{"n_layer": 14, "d_model": 96, "n_head": 3, "n_kv_head": 1, "vocab_size": 512, "norm": "rmsnorm", "norm_eps": 1e-05, "positions": "learned+rope", "rope_base": 10000.0, "tie_embeddings": false, "init": "trunc", "optimizer": "muon", "train_tokens": 93490000}
Each number is 128 + 32 x the weight over its row's rms, rounded and kept within 0 to 255. Layers, rows and columns count from 0. The size above them is the row's rms in percent of the matrix's.

# layer 11 MLP up, 256x96, rms 0.161, rows 64-201, columns 48-95
size [100 109  94  95  89 103 100  91  95 108  94 107  99  94 107 109 100  86  92 100  94  95  94 103 100 105  85 100  94  91 100  94  97 101  90  96  97  94  96 107  98 109  87 105 112  91 104 100  99  89 101  91  93 109  89  92  94  97  96  95 108 108 102 102 105  91  99  97 102  95 101  94  94 104  79  94  99 100  93 107  81 107 108  93 105  99 109 105  95 110 118 108 112  97 103  88 107 114 100  98  90 112 104 104 105  99 103  97 101  97 109 105 102 104  92 104 111 102  95  93  96  96  94  90 110 100  93  72 107  89 103 102  93  99  99 103  93  91]
[[ 87  81 122 123 108  92 155 114  99 113  78 106 162 157  96 134 146 173 124  95 139  94  95 120  80 108 180 152  59 125 134 121 161 176 135  59 111  89 128 164 139 166 170 157 126  99 156 137]
 [ 84 156 121  89 134 118 108 110 147 100 160  86 123 174 146 103  97 121 101 134 146 136 135 109  63 122  77 134 136  49 127 118 125  96 167 154 111 181 165  56 121  57 109 138  86 124  99 130]
 [107 149 132 141 137  64 177 111 137 168 162 147 103 164 136 173 149  88 147 168 151 137  73 103 215  91 149 143 104 133 101  56 117 124 166 108 156 178 199 175 102 113 147 129 170 132 125 127]
 [185 143  82 127 167 116 153 172 119  93 116 118 172 140 128 183  66 116 170 162 153 120 186 152 120  97 114 137 149 169 145  97 183 116 125 144 144  92 127  65 139 119 150 124 121  93 165 109]
 [129 185 102 143  87 127 163 100  80 118  98 100 146 175  96 150  72  90  90  95 110 101  95  87 127 178 116 138 142 162 130 186 119 108  74 123 153 172 102 106 154  79  91 168 112 120 196 135]
 [139 160 152 177  68  99 125  83  81 146 121 168 193  89 101 163 143  99 117 127 137 112  79 145  89 107 152 122 135 113  95  98 111 108 151 116 100 125 162  98 147 146 153  87  87 141  97 168]
 [132 159 142 158 179 130 177 144 146 130  81 169 159 107 170 110 169 165  94  86 142  90 142  76 150 154  95 161 123 140 101 148  92 178 149 114 159 135 131 166 218 143 170 137 135 113  94 143]
 [133 104  48  55 141 126 165 118 121  59 117 151 130 118 150 152 106 150 142 149 128 142 164 120 122 144 119 153 102 116 171 118  99 139 161 102  81 107 165 168 140 133 160 118 109 132 165 104]
 [129 111 138 119 108 144 155  62 129 122  98  99  99 126 138 127  97  75 119 147 183 156  84  86 141 117 172 171 117 128 107 145 200 193 139 194 165 134 140 125 187 134 131  80 105 180 156  90]
 [120 204  72 114  99 111 141  99 116 113 119 160 131 135 157 107  91 144 177 165 137 116  86 147 167 111 113  67 140  70 138  86 107 123 156  74 141  57  44  95 103  71  88  88 108 130 133 112]
 [143 180 144 156 119 189 183 102 154 143 110  98 152 108 110 126  99 166 174  96 131 119 173 200 129  76  92 131 148 112 125 127 139 113 173 131 134 155 141 104 115 162 189 123 133 128 115 187]
 [109 149 135 122 183 121  95 130 126 104 111 130 152 115 153  94  68  94 129 125 116 157  88 168 155 106 188 127 147 178 136 112 103 132 153  59 174  87 129 129 133 185 130 105 128 161  89 204]
 [162 103 206 118  86 143 113 148 160 101  68 113 154 107 146 122 101 159 123  74 156 110 116 165  88 146 130  88 119 145 146 149 117  35 142 160 179 170 150 131 152 108 123 165  89  99 123 114]
 [137  94 110 187  80 129 110 133 111 110 146 165  83 117 142 172  82 107 108 113 120 203  69 179 133  96 146 118 155  77 123 194 111 114 130 191 139 178 107 134 146 146 154  46  96 135 110 151]
 [131 154  84  95 145  85 142 107 125  97 159 151 155 147 162 140 130 165  87 128  90 126  86 182 108  92 116  94  56 142  99 123 149  89 134  92 113 140 174 164 148 157 135 107 110 119 149 100]
 [136  52 119 163  90 138 137 115 137 109 169 204 104 186 155  83 148 132 182  93 120 179 171 135 123 171 121 153  70 158 114 101  89 117 145 113  91 116 188 151 112 134 125  55 123 136  92 115]
 [141 162 131 139  92 174 165 129 154  64 186  98  58  90 109  90 149 123 110 193 147 144  81 139 125 126 154 161 131 102 189 124 113 108 109 133  87  63 198 105 103 134 153 131 208  59 145 184]
 [155  62 112 117 138 167 132 133 102  87 129 151  90 156  89 157 147  69  90 100 114 107 139  75 189 178 126 154 159 117 152 107  92 150 125 117 129  81  36 172 105  80 172 132 148 146 103 194]
 [134 146 134 162 107 118 155 166 136 133 181 193 142 123 101 106 184  96 179 140 109  95 196 126 153 107 117 173 141 137 131 159 105 111 146  94 165 138 111 147 148  80 137  96 152 125  82 158]
 [145 110 120  59 116 121 112 139 150 127 135 125 118 122 169 147 143  84 135 165 114  78 111 124 108 156  37 199 141 104 105 148 161  88 132 117 116 124 168 130 131 164 161  79 130 143 105  58]
 [ 77 104 149 155 111 151 188  74 141 104 105 127  79 101 153 173 108 125 178 113 133 116  82 108  93 163 119 121  91 156 148 124  56 167 109  99 134 181 139 153 153  70 148 141 114 106 162 111]
 [107 150 103 161 174 142 142 155 155 115 150 190 165 131  81 123 152  99  97  64 154 102  79  81 108 141 129 121 158 137 116 131 178 148 106 190 138 119 155 111 140  66  46 151 113 111 152 156]
 [ 69 149 158 117 136 106  93  76  96 144  68 123 114 137 147  75 108 136 176 105 128 135 147 110 101 177 104  68 149 118 118 162 115 181 113 123 150 144 116 133 123  64 114 204 108  80 141 132]
 [150 118  98 154 142 156 171 119 139 142 126 109 112 112  74 128 119 165 184  92 147 110 125  95 129 172 158 148 109  84 182 126  77 150  82  58 113 136 100 139  36 123 118 116 131  95 139 107]
 [108  84 160 151 135 135  84 163 192 133 170 130 108 119  97  53 109 140 110 119 163 153  90  83 134 124 125 116 194 177 152  70 103 146 168 152 150 139 124 124 167 147 111 130 185 117 133  67]
 [ 92 127 104  95 154 127 127 117 130 129 114 128  82 130  83 131 132 165  81 136 104  99 149 109 113 125 112  37  84 102 131 108 106 164  42 102 123 183 172  73 122  52 183 102  79 150 142 124]
 [156 131  91 104 149 123 115  66 101 158 140 121 209 177 134  83 141  53 205 203 157 108 147 180 176 143 108 142 126 152 114 139 167 123 169 149 123 138  83 172 179 132  96 124 129  96 103 136]
 [168 106 117 174 117  76  74 136  44 127 148 189 139  93 134 174 117  83 116 154 104 157 121 133 144  89  92 165 156 142  85 135  81 165 164 136 165  61 118 131 140 127 176 102  99 114 138 144]
 [ 75 170 130  88 169 117 107  52 136 110 134 113  97 187 153 145 138 176 143  57 120 143 143 129  62 161 137 123 125 118 161 144 149 152 105 102 128 132 110 152  65 169 137 104  87 107 123 123]
 [156 121 166 123 138 145  89 165 112 104 158 154 181 102 139  86 152 158 187  56 137 101 158 125 138 134 134 124  61 151 149  76 112 177 144 154 137 147 152  75 111 192 107 145  99 137  71  75]
 [148 138 128 110 114 160  95 150 100 126 104  91 131 104 162 118 200  75 111 108  86 111 123 177 144 120 127 136 143 103 133 146 109  91  98  68 140 133  65 153 114 138 122  91 166 190 119 172]
 [152 120 151 153 177 109  96 136 136 118 156 132  85 167  99 155 120  79 176 126  83  64  75 121 169 137 101 131 218 146 132 167  84 123 145 136 160 116 103  89 129 141 161  98 109 151  48 111]
 [166 102 122 101 157 131 117  51 142 138 156 106 153 173 165 129 132 141 137 152 114  94 134 126 145 156 113 162 176  89  67 118 123 118 132 165 185 116 121 114  45 102 119 156 109 177 173 100]
 [129 113 138  91 106 115 107 112  91  83 145 103 148 129 168 121  76 108  99 189 101 117 137 139 169 164 126 164 198 180 200  99 109 115 165  87 161  96  97 158 142 103 129 221  96 105 109 113]
 [150 141 112 110 188  84 125 131 172 147 192 125 127  77 154 141 128 155 143 124  94 167 117 196 149  93 117 182 101 146 142 161 129 132 181  48 159 142 143  87 152 131 154 119  66  97 161 102]
 [131  84 147 106  89 178 141 150 162 160 121 127  98 153 146 182 123 130 144 167 125 145 118 176  96 109 123 131 164 103 163 148 126 129 108 133 129 153 159  97 117 106 123 176 144  81  85 163]
 [146  69 128 115 146 163 135 122 118 163 160 124 115 117 153 131 142 114 128 193  64  68 157 176 126 116 186  89  82 121  98 121 194  84 142 130  59 124 150  93 140 135 125 136 157 142 167  71]
 [122 166 168 146 172 115 153  89 139 152 138 128 109 103 148 151  87 109 138 142 132 106 131 123  76 162  47  58 159 147 106 143  79 170 172 138 106  62 172 209 137 132 113  71  96 162 182 153]
 [ 96  33  80 108 105  92 152 120 113  79 179  94 129 123  43 139 128 151 138  67 101 163 111 130 132 114 159  80 136 135 109 127 108 139 136  84 138 137 136 126 125 148 115 147 150 135 179 121]
 [142 131 206 131 147 110 138 169 113 125 133 132 144 135 139 124 137 147 172 104 186  68 111 164 154  73  99 109 138 120  68 160 135  53 123 128 106 105 140 145 138 118 160 177 121  99 117 125]
 [118  65 104 167 140 133  46  72 128 152 126 136 144 168 111 124 135 171 155 123 167 138 186 142 187 154  81 154 124  86 119  96 146 174 118 121  77  92 135 185 103 134 127 168 129 109 108 139]
 [105  98 101  88 112 144 142 139 103 133  72 105 101 109 138 141 137 187 145 110 109 123 182  91 108  57 161  87 138 100 106  91 182 122 138 149 212 125 141 137  82 133 193 146  94 130 101 102]
 [123 159 147  99 115 108 174  87 101  65 135 110 155 104 128 143 155 132  97 130 125 158 115 137 130 157 136 152 132 129 119 141 135 125  97 161 212 124 125  59 129 102 100 100 153 147  83 129]
 [111 142 179 117 191  88 176  88 150 158 120 148 107 117 113 119 122 152 115  83 149 112 116  75  89 121 215 111 175  60 122 163 118  77 138 100 177 125 124 141  85  75 110 125 143 119 132 147]
 [151 141  84 126 176 106 209 167 121 133 125 148 105  84 133  67 124  96 144 144 123 123 103  90 162  85  28  96 150 132 196 135 104 115 129 174 138 119 125  69 184 164 127  90 133  85 157 111]
 [ 81 141  71 116 112  60  88 139 141 174 149 129 165 106 159 133 163  55 135 138 105 107 178  77 153 143 129 165 147 152 115 116 133 188 178 190 161  98  89 147 165 102 133 179 134 108 159 119]
 [120 180 234 108 103 158 134  88 143  99  89 109 154 149  77 120 140 139 169 102 115  69 157 182 147 113  79 132 151 107 155 132 108 108  79 130 106 165 101 109 118  74 164 158 146  94 152 123]
 [167  97 126  99 120 135 177 220 106 128  69 127 112 148 158 134 147 150 201 145 173  94 106 148 123  78 125  86 127 131 146 197  62 136 121 126 118  89 177 141 157  76 103 128 167  91 146  90]
 [176  72 120 119  79 164 122 167 103 185 193 133  95 113  95 151  95 119 139 151 145 130 170 179 128  97  95 110 101  97 137 177 178 171 107  75 124 130 155 147 134 125 169  83 124  80 131  89]
 [152  75 109 126 149 117  87 124 136 126 151 160 146  98 134 179 181  86  68 109 137 171 177 182 133  72 164  86 166 172 169 164 117 139 125  59  69  94 153 119 141 104  94 140 140 116 135 146]
 [158 104 143 114 146 125 145 153 157 143  77 149 168 135 115  86 154 183  91 120 106 107 125 163 187 139 120 119 130 134 116 142 119 136 101 118  74 131 109 131  92  88 107 115 140 100 118  90]
 [116 123 111  67 124 166  70 127  89 140 103 166 117  72 126 155 104 137 129 103 170  86 135 140 107 112 155 144  57 159 153 129 120 112 138  85 169 111 138 137 127 116 175 121 113 154 149 133]
 [100  67 123 132 106 122 116 139 143 145 115 152 138 145 116 120 111  82  65  57 114  95 155 122 128 136  73 141 137 222 164 136  95 141 111 143 132 153  93 177 120  78  90 189 157 147 144 135]
 [144 132 136 155 105 129 122 118 153 134 171  86 112 144 112 140 127 133 173 172 105 121  85 125 193 118 147 203  84 117 149 188 145 178 102 148 126 167 144 100  83 134 209 146 117  94  93 135]
 [158  89 132 127  83 171  98 116 121  32 122 174 128 133 117  78 120 104 171 157 165 155 137  94 102 102 163 191 144 166 167 117 127 165 156 116 166  64 139  99 112 126 135 134 118 148 106 152]
 [153 130 128 159 173 159 163 143 112 123 165 162  80 112 188 150 143 130 132 155  65 116 197 154 131 169 148 176  58 160  65 147 147  84 145 128 184 141 128 101  96 106 103  79 130 134 148  86]
 [138  77 150 127 103 126 177 123 180 119 176 148 120  99  96 137 145 162 214 147 129 186 172 142 172 128 193  82 119 138 143  97  91 132 145  85 119 135 102 153 102  87 150 172  89 129 167 192]
 [135 103 127 121 150  41  40 145 144 163  64 137 110 113  82 101 153 103  86 136 124 156 100 120 160 145 145 100 149 127 120 107 146 177 159 124 129 101 140 163 132 107  86 169  82 203  92 127]
 [ 93 102 171 141 144 202 105 155 183 157 111  75  63 154  91 155  80 123 155 126 105 141 124 149 148 145 197 231 131 152 164 114 146 164  86 168 127 148 117 162 119  99 155  99 119 184 105 128]
 [162 132 155  75 134 176 172 187 140 116  99 115  80  71 133 112 100 101  96 180  60 101 144 162 190 124  91 134 100 108 132 163 135 132  82 142 125  92 155 151  90 117  97 124 179 121 126 122]
 [ 60 128  95 147 124  75  56  59 101 114  93 126 126 126 161 153  79 161 116  98 134  98 130 153 180 149 137 134 113 159 104 163 161  76 129  72 131  65 165 112 164 136  91 184 149 142 102 117]
 [110 157 139 123 160 157  94 175 130 128 127 178 116 119 112  89  90 112 119 153 202  58  78 104 180 119  90 154  99 100 128 126 134 101 140 112 102 140 115 109 108 126 154 134 133 164  91  78]
 [ 89 152 103 102  94 127  72 154 138  78 113 121 123 118  81 127 132 157 139 141 103  86 212 188 110 137  86 120 145 125 121  82 189 119 118 169 121 117 103 131 138  81 107 118 119 168  86 139]
 [132  79 125  90  95 114 100 183  68  84 175 160 163 117 126 104  79 123 119  69  88  99 119 148 118 128 124  92 188  72  81 118 118  84 200 149 158 104 101 202 153 124 148 173 113 122 121 121]
 [174  75 122 145 168 124 163  98 158 113 103 153 128 169 141  98 174 131 129 107 149 139 126 137 202 141 152 118  92 212 174 153  78  96 113 112 178 131 147 146 153 194 148 159 144 148 160 151]
 [102 152  63 126 140 105 146 191 116  77 124 161 119 145 130 153  96 176 149 188 167 165 118 119 151 190 113 130 108  95  85 175 163  98 174 169 165  77 129 163 124 115 154 139 174 138 122 117]
 [101  76 155 110 138 116 128 130 225 117  86 120 162 131 138  72 123 143 163 102 145  52 156 155 149 117 102 105 138 146 124 154  96 123 100 105  99  58  91 147  92 175 156 174  93 116  95 126]
 [ 78  47 112 109  81 119  88 131 182 167 135 151 149  91  96 149 156 101 169 119 104 142 127 117  57 132  79 124 128 120  57 139  90 141  76 124 120 158 137  94 112 145 113 157 137 127  98 106]
 [ 67 126 172 163 219 140 171 114 154  98 143 184 105  93 128 177 170 140 131 107 124 124  83 147 134 127 134 102 127 131 130 161 115 133 144 117 155 178 108 161 143 163 162 142  96  66 116  95]
 [108 157 175 103 103 138  94 151  97 188  77  87  74 103 101 173 183 100 139 157 147 129 108 144 138 132 114 143 133 125  98 121 142 115  94 131 177 121 115  54 124 165  66 126 100  96 175 174]
 [105 128  90 138 150  89 187 171 109 100 145  89 125 129 114 134 159 133 161 142 133 169 121 141 108 121 165  92 103 146 106  97 173 169  76 175 140 154 150  45 149 108 120 118 144  73 115 122]
 [ 82 168 128 155 149 130 155 182 105 167 155 139 123 118 123  97 133 160 103 107 128 179 131 105 142 137  84 124 183  69 152  87 142 120  93 129  72  91 165 167 187  85 185 134  89 112 201 145]
 [170 104 128 159 140  99  57 132  87 177 162 155  77 163 127 111  48 133 123  95 136  95 124 138 114 132 151 100 121 120 111 117 114 166 168  78 110  93 129 119 165 110 142  81 171 141 119 121]
 [139 169  93 139  77 102  73 119  77 177 106 136 118 151 160  97 173 177 143 144 134  61  94 135 114 130  99 159 171 115 106 139 142  94 163 149 154 154 120 100  67 171 105 175 101 160  86 138]
 [154 147 108 129 109 120 126 156  96 115 143 112 189 170 188 157 134 142  78  82 150  88 145 203  96 100  76 135 100 143 127 175  98  59 118 102 149 121 128 143  99 133 125 129 134 128 138 118]
 [119 139 103  71 101 134 156 163  97 150 111 121 119 160 118 102 126 142 113 163 108 175 117 123 173  72 111  98 173 162 123 155 151 155 136 200  96 131 110 167 169 152 187 112  86 179 109 150]
 [126 159 148 159 137  93  97 109 116  84 107 140 133 159 130 106 115  94 136  94 190 112  89 185 160 161 131  54 115 110 147 171  81 167 159 138 118 116 140 133  81 126 196 129 148 136 148 169]
 [167  66 182 138 137  87 116 131  99 115  89 131 125 112 122 164  97 170  99  68 105 141 103 164 111 100  74 126 108  95 117 183 124 130 143  92  95 150 150 163 163 128 124 120  96 121 130 121]
 [116 177 150 153 127 148 113 179 142 130 193  56 143 117  55 124 146 178  77 143 129 130  72 110  72 113  53 168  85 147 100 126  72  68 109 116 130 125 168 159  87 166 151 154 101 143 116 113]
 [ 51 135 149 114 119 107  83 117 133 131 103 190 168 122 102 169 128 122 112 165 101 125 140 159  77  86 146 107 145 101 114 122 176  86 139 129 173 180 114 102  86 143 205  93 144 159 148 104]
 [141 138 142 138 160 118 116  79 132 136 112 127 107 151  23 201 127 145 181  85 114 135 138 166 127 112 122 127 109 144 167 152 162  82 132 169 167 141 119 152 141 130 121  86 133 143 144  99]
 [115 136 135  91 104 127  97 152 141  90 197  67 140  92 147  97 142 121 135  96  90 153 145 123  98 100 102 144 134 118 125 152 108 106 132 115 126  55 173 159 108 134  79  90 139 174 101 105]
 [ 77 148 108 147 157  80 125  89 117 149  77 150  95  84 145 166 106 136 148 172 107 153 160  88 107 115  71 133  77 127 161  80 127 167  99 138 145 105  93  98  82  81 116 158 152 100 140 115]
 [132 194 137  94 105 229 135 154 100 182 130 140 106 103  67 161 116  86 122 149 141  56 139 110  98 129 137 149 184 145 136  99 116 173 115 109 125 137 107  99 175  88 181 120 136 168 145 125]
 [152 117 105 134 104 127 142 131 129 155 145 211 109 149 155 150 134 137 148 152 202 103 184 134 144 152  92 143 110 156 126 168  90 158  63  96 195 178 162 121 130 167 103 148 103 151 181 115]
 [ 99 114  89 155 166 104  90  95 107 117 129 153 107 148 136  79 116 180 127 170 124 141  81 117 109 105 121 148 174  94 168  92 105 125  84 145 132 143 176 159 106 109 181 142 126 115 129 104]
 [ 71 138  87 181 184 138  89  90 142 193 139  72 106  87 161  79  71 142 133 122  99 155 127 145 136 142 147  52 129  95 142 135  79 137 125 145 197 136 145 102 192 102 104 143 184 172 131 128]
 [ 46 145 109  65 153 152 192 152 192 159  99 102 123 101  84 131 148 135  63 156 155 112 144 108 112 159 116 113 143 145 145 163 184 147 112  95  64 173 134 136 184 118 126 188 150 110 128  45]
 [131 175  72 100 116 102 148 132 111 142  87  83 141  66 142 147  66 204 156 169  95  82 156 153  81 110 120 121 144  97 142  78 146  75 114 131 147  83 139 109  95 105 108 170 101 137 107  79]
 [116 131 143 146 150 160 116 151 130  83 187 108 128 162  64  96 135 164 103 149 165  82 140 137 162 118 145 123 170 107 137  84 127  85  96 133 139 183 179  95 130 180 179 134 111 194 174 122]
 [ 93 116 123 104  76  74 118 150 175 104 121 137 156 105 115  74 102 151 119  80 137 126 127 197  98 101 138 106 165  33 124 138 158  79 122 136 146 111 172 152 114 103 144 161 182 154 151 125]
 [123 158 152 120  81  53 102 109  74 132 142 168 112 112 142 124 137 180 147 124 126 136 119 169  85 171  32  90  65 137 151 151 103 121 146 133 142 117  62 143 138 114  79 131 129 142  90 181]
 [115  77 109  76 127 115  88 146  84 113 139  67 108  76 103  82 162 172 129 152 127 179 169 122 171 106 143 139 123 182 112 124  63  67  72  51 144  90 161  94 169 125 127 156 169 100 131  89]
 [ 56 168  86 142  60 171 151 164  93 198 118 176 120  97 115 151 131 118 162 134  89 118  76 143 137 112 219 129 181 128 141  94 121 148 115  85 118 133 138 160 164 156 178 118  83 119  94 130]
 [ 75 153 167 158 124 104 127 120 177 141  95 155 161  97 133 138 110  68  47 176  81 137 105 100 133  66 123 113 150 138 143 116 126 141 116 147  95 126 111 109  96 129  89 145 112 108  77 174]
 [ 90  80 117 112  92 179 103 141 114  95  95 112  62 150 139 138 152 177 166 183 114 121 143 121  93 145 120 131 116 112 145 141 114  55 109 115  91 116 186 134 149 153 125 165 209 186 156 117]
 [140 123 167 131 181  93 158 108 135 121  86 106 176 124  99 131 120 144  96 117 138  78 151 134 148 100 180  90 140 129 159 201 142 194 118 147 140 171 107 185 128 112 148 149  82  56 104  92]
 [137 138 118 119  66 141 138  67 122 129  67 135 146 145  92  95  74 140 119 119 137 158  59 122 187  93 177 103 154 179 119 134  65 161 105 132  88 136 136 122 100 143 161 112 189 105  70  94]
 [112 192 143 152 110 104 130  78 102 140 173 143 164 117 137 157 131 165 231 110  89  90 164 167  98 114 163  81 176 145 147 136 109 149 133 136 129 117  86 103 107  52  76  92  93 125 128 177]
 [107  92 148 157 170  99  94 117 133 140 129 149 133 176 179 164 151 179 172 164 139 154 147  85 122  84 141 167 119 170 169  84 108 104 125  83  79 104 163 145 107  94  94 106  97 105 105  84]
 [ 85 141 156 182 136 179 130 137 175  66 144 100 138 128 103  84  84 153 170 147 143 133 150 146  99 144 142 126 115  70 112 152 125  89  85 197 130 175 142 132 134 112 103 115  96 105 134 176]
 [ 84 145 124 127 144  76  90 166  88 127 195 132 145 157  65 136 126  99 120 110 121  97 149 128 137  79 146 165 161 144 111 153 117 175  89 113 118 118 129 140 102 164 111 143 212 130 124  86]
 [ 87 149  94 145 140  72 100 102 126 156 121 114 137 147 147 155 115 113  70 129 156 118 154  96 141 134 154 144 178 135 138 193 133 168 139 161 123 103  88 160 156 231 156 169 145 117 100  98]
 [182 104  97 142 123 109 116 134  67 146 149 118 122 216 144 165 147  84  83 135 107 114 154  97 122 106 145 134 171 134 108 129 152 129 136 108 121 134 164 113 105 180 195  97 100 115 130  96]
 [117  99 139 143 152 127 116 164 139 180 178 156 135  97 154 151 131 156  99 110 116 146 106 103 142 101 170 152 170 173 163  44  94  71 110 207 126 142 118 161 123 108 128 152 149 165 183 115]
 [171 114 216 194 111 103 113  90  92 114 104 146 127 127 116 149 137 144 176 161 111 168 121 139 125 154 120  79 169 138 163 107 143 135 149 178 170 166 151 187 110 197  94 132 153  80  88 142]
 [124  84 106  72 157  77  80 139 132 135 141 166 219  62  99 167  61  51 146 186  75 171  89 114 115 154 111 101 163 139 101 121 146 144 126 152  84  90 156 116 158 120  75  91 140 157  90  98]
 [108 114  50 160 135 165 139 154 126  81 128 153 126 113 112  79 107 127 115  81 162  80 153  97 100 130  90 182 170 143 128 151 171 183  88 149 136 116 119  98 141 156 169 118 173 124 104  88]
 [120 132 123  83 115 122  70 148  96 164 142  97  64 146 109 186  72 155 181 122  94 136 146 136  84 147  71 184 116 127 167 154 110 149 125 119  94 157 166 117 111 102 122  84 129 125 188 129]
 [ 88 116 104 163 145 192 122 133 118 120 150 135 126 163 143 130 119 143  98 148  94 147 103 161 117 118  79 110  81 153 139 183 193  87 143 163 113  96 215  67 134 122 128 104 117  93 130 155]
 [151 180 152 143 154  95  85  75 126 109 110 163 133  88 169  77 106 148 155 131 169 173 125 148 113 138 163 137 108  58 114  98  85 134  96 145 132 144 115 106  95  73 110 153  74 179 166 142]
 [133 128 149 138 109 105 122  70 136 142 143 136 159 127  96  71 114 183 165 116  95 111 225 129 119 114 135 173 104 123 165 130 114 151 126 113 111  95 144 113 144 118 126 181 112 153 126 127]
 [122  86 129 107 114 167 128 118 120 113 133 139 110 159 149 140 176  99 158  79  66 160  88 105 185 100 200 112 170 195 100 111  84 197 167 107 168 153 156 175 131  80 131 134 113 126 140 164]
 [ 74 127  81 144 170 103 135 147 145  64  69 100 190 111 131  82 131 135 146 123 130  98 196 115 140 148  96 114 143 116 149 101 161 116 130 143 149 119 114 153 116 177 121 170  55 132 143  84]
 [147 133 175 151 108 115 198 104 153 140 127 113 115 160 121 177  90  65 156 176 113 129 111 191 106  64 107 101  98 103 123 121 140 152  78 155 180 176 144 192 125 139 129 133 178 134 110 140]
 [171 100  66 139 150 110 111  48 141 132 134 132 123 194 108 160 104 135 108  85 129  83 105 160  58 160  87 132 146 104 132 135 175 150 138 139 167 118 134 122 179 105 137 133 182 148 102 113]
 [106 162 147 146 146 159 128 117 175 121 118  99 112 147 157 177 186 129 119  89 143 136 157  99 105 192 124 136 125 145 161 166 136 155 132  92  90 124 116 159 165 118 116 100  83 123 142 138]
 [108 155 105 112 145 156 139 169 119 131 134 120 135  77  98 129 126 150  90  80 114 122 135  90  75 104 141 160 110 181  29 166 121 160 150 109 125 127 127 137 107 140 122  73 120 163  85 142]
 [148 136  48 109 130 149 183 153 132 112 124 110 147 140 159 196 190 166 107 119 159 204 127 108 143  61  49 105 156  90  83 141 185 112  89 101  97 150  76 133 110 124 132 151 131 180 122 134]
 [ 99  54  96 162 133 147 195 115 117 163 145 223 152 153  89 141 136 116 136 189 155 113  86 159 104 154 118 119 107  89  67 111  84 156 156  66 138  99  87 157  56 148 118 105 128 127 155 122]
 [116 155  96  73  98 130  99  58  62 136 176 173 152 125 130 101  92 106 112 158 123  81 176 140 180 158 135  99 105 150 170  94 146 185 145 178 115 158 109 141 127 142 127  85 153 145 103 120]
 [112 138  81 118 134 149 170 140 102 127  95  75 103 108 116 115 127 162 127 176 122 135 156 128 131 116 117  73 111 133 126 128 199 135 141  79 116 120 205 151 129 142 107 206  79 111 111 125]
 [113 128 179 156 117 155 169 187 117 173 146 150 126  98 171 198  83 119 191 112 160 179 101 171 121 110 164  96 133 126 102 112 161 131 129 159 103 126  64 119 125 108 114 169 144 166 117 135]
 [183 183 160  88 114 115 118 145 159 158  92 172 105  73 137 136 136  65 100 107 203 115 140  85  91  69 135 106 102  92 103 145 166 115 114 171 197 140  97 120 161 111 102 106 109 170 132 109]
 [147 120 119 153 178 128 140  95 121 109 189 131  87 161 134 118 149  77  84 111 126  98  89 105 140  90 196  89 133 147 144  67 109 137  84 124  94 137 170 152 123 112 185 149 145 147 107  99]
 [ 95 137 148 107 138 147  74 156 145 161 121 107 121  98 212 116 166 119  78 170 114 171 182 103 202 155 140 162  98 141 113 136 128 123 121  67 164 167 160 141 105 144 114 104 150 162 146 159]
 [159 125 130 161 125 163  60 124 196 127 120  85  97  94 183 160 123  70  57 113  76 147 152 169 184 123  46  98 102 165 164 176 134 105 130 163 152 132 124 132 139 128 166  81  74 209 154 118]
 [195 138 131 179 133 156 161 189  94 145  82 146 142 100 110  96 123 139  71 123 116 101  91 120 143 123 132 103 142 113  95 152  73 115 101 100 129 111 161 109 138  66 136 167 164 109 131 142]
 [184 181  94  72 108 103 123 120  95  91  98 116 111 188 127  72 117 110 178 114 163 103 134  81 155 102 120 142 189 180 118 143 134 127  91 103 153 163 148 110 183  56 157 116 129 111 183  96]
 [113 167 134 167 140 140 104  85 128 148 175 103  69 123 118 125 120 105 167 124 141 105 128 133 121 181 123  68 124 121 119 150 128 147 149 171 131 108 171 109  69 100 118 102 112 132 101 193]
 [133 105  79 133 152 106 166  65 153 131 195 143 138 133 121 180 147 114  99  92 202 171 138 137 155 113 196 159 112 158  98 148 112 160 100 127 102  74  67 146 135 158 145 116 118 147 162  56]
 [ 87 166 148 105 164 142 165 178 131 145 104 117  99 127 147 116 127 137 140 195 177 133 168  73 168  60 118 101 139  89 175 224 161 165 135  95 153 144 107 132 109 154 171 130 195 184  72 165]
 [133 179  71 214 170 123 115 129 158 127 144 121 110 131 122 105 174 128  95  95 102 137 170 160  96 103  99 102 113 111 170 108 141  84 137 171 101 107 142 153 120 116 135  87 147  59 130 148]
 [165 118  94 101 162  99  97  99 153 119 111  90  93 197 147 187 163 123  91 118  97 117 133 142 160 159 155 148 127  99 140  48 145  73  95 165 116 154 169 108 148 144 199 162 164 129 143  83]
 [219 100  98 116 149 189 126 127 116 128 136 103 139 120 125  89 145 149 136 101 163 183 148 174 185 140 128 132 129 104 149 182 130 109 139 115 172 126 129 117 129 168 121 108  95 128 206 142]
 [118 169  89 139 117  64 154 109 160 116 111 150 145 154 137  92  98 169  98 136 136  99 167 112 173 135  70 127 143 187  57 155  96 138 187 120 126 147  98 124 104  88 116 121 135 105 144 116]
 [ 47 152 168 101 134 118 169 103 116 127 119 130  93  75 115 152 147 192 110 172 101 118 143  64 159 106 118 122 125 184 152 175 133  93  84 116 149 114 134 169 174 117 138  83  93 121  88 109]
 [162 175 101 139 154 166  73 143 145 188 103 166 116 113 115  31  88  98 165 110 124 142 114  92 142 120 131 121 155 107 105 149 125 111 141  93 110 134 102 172 136 169 104  70 111 175  94 130]]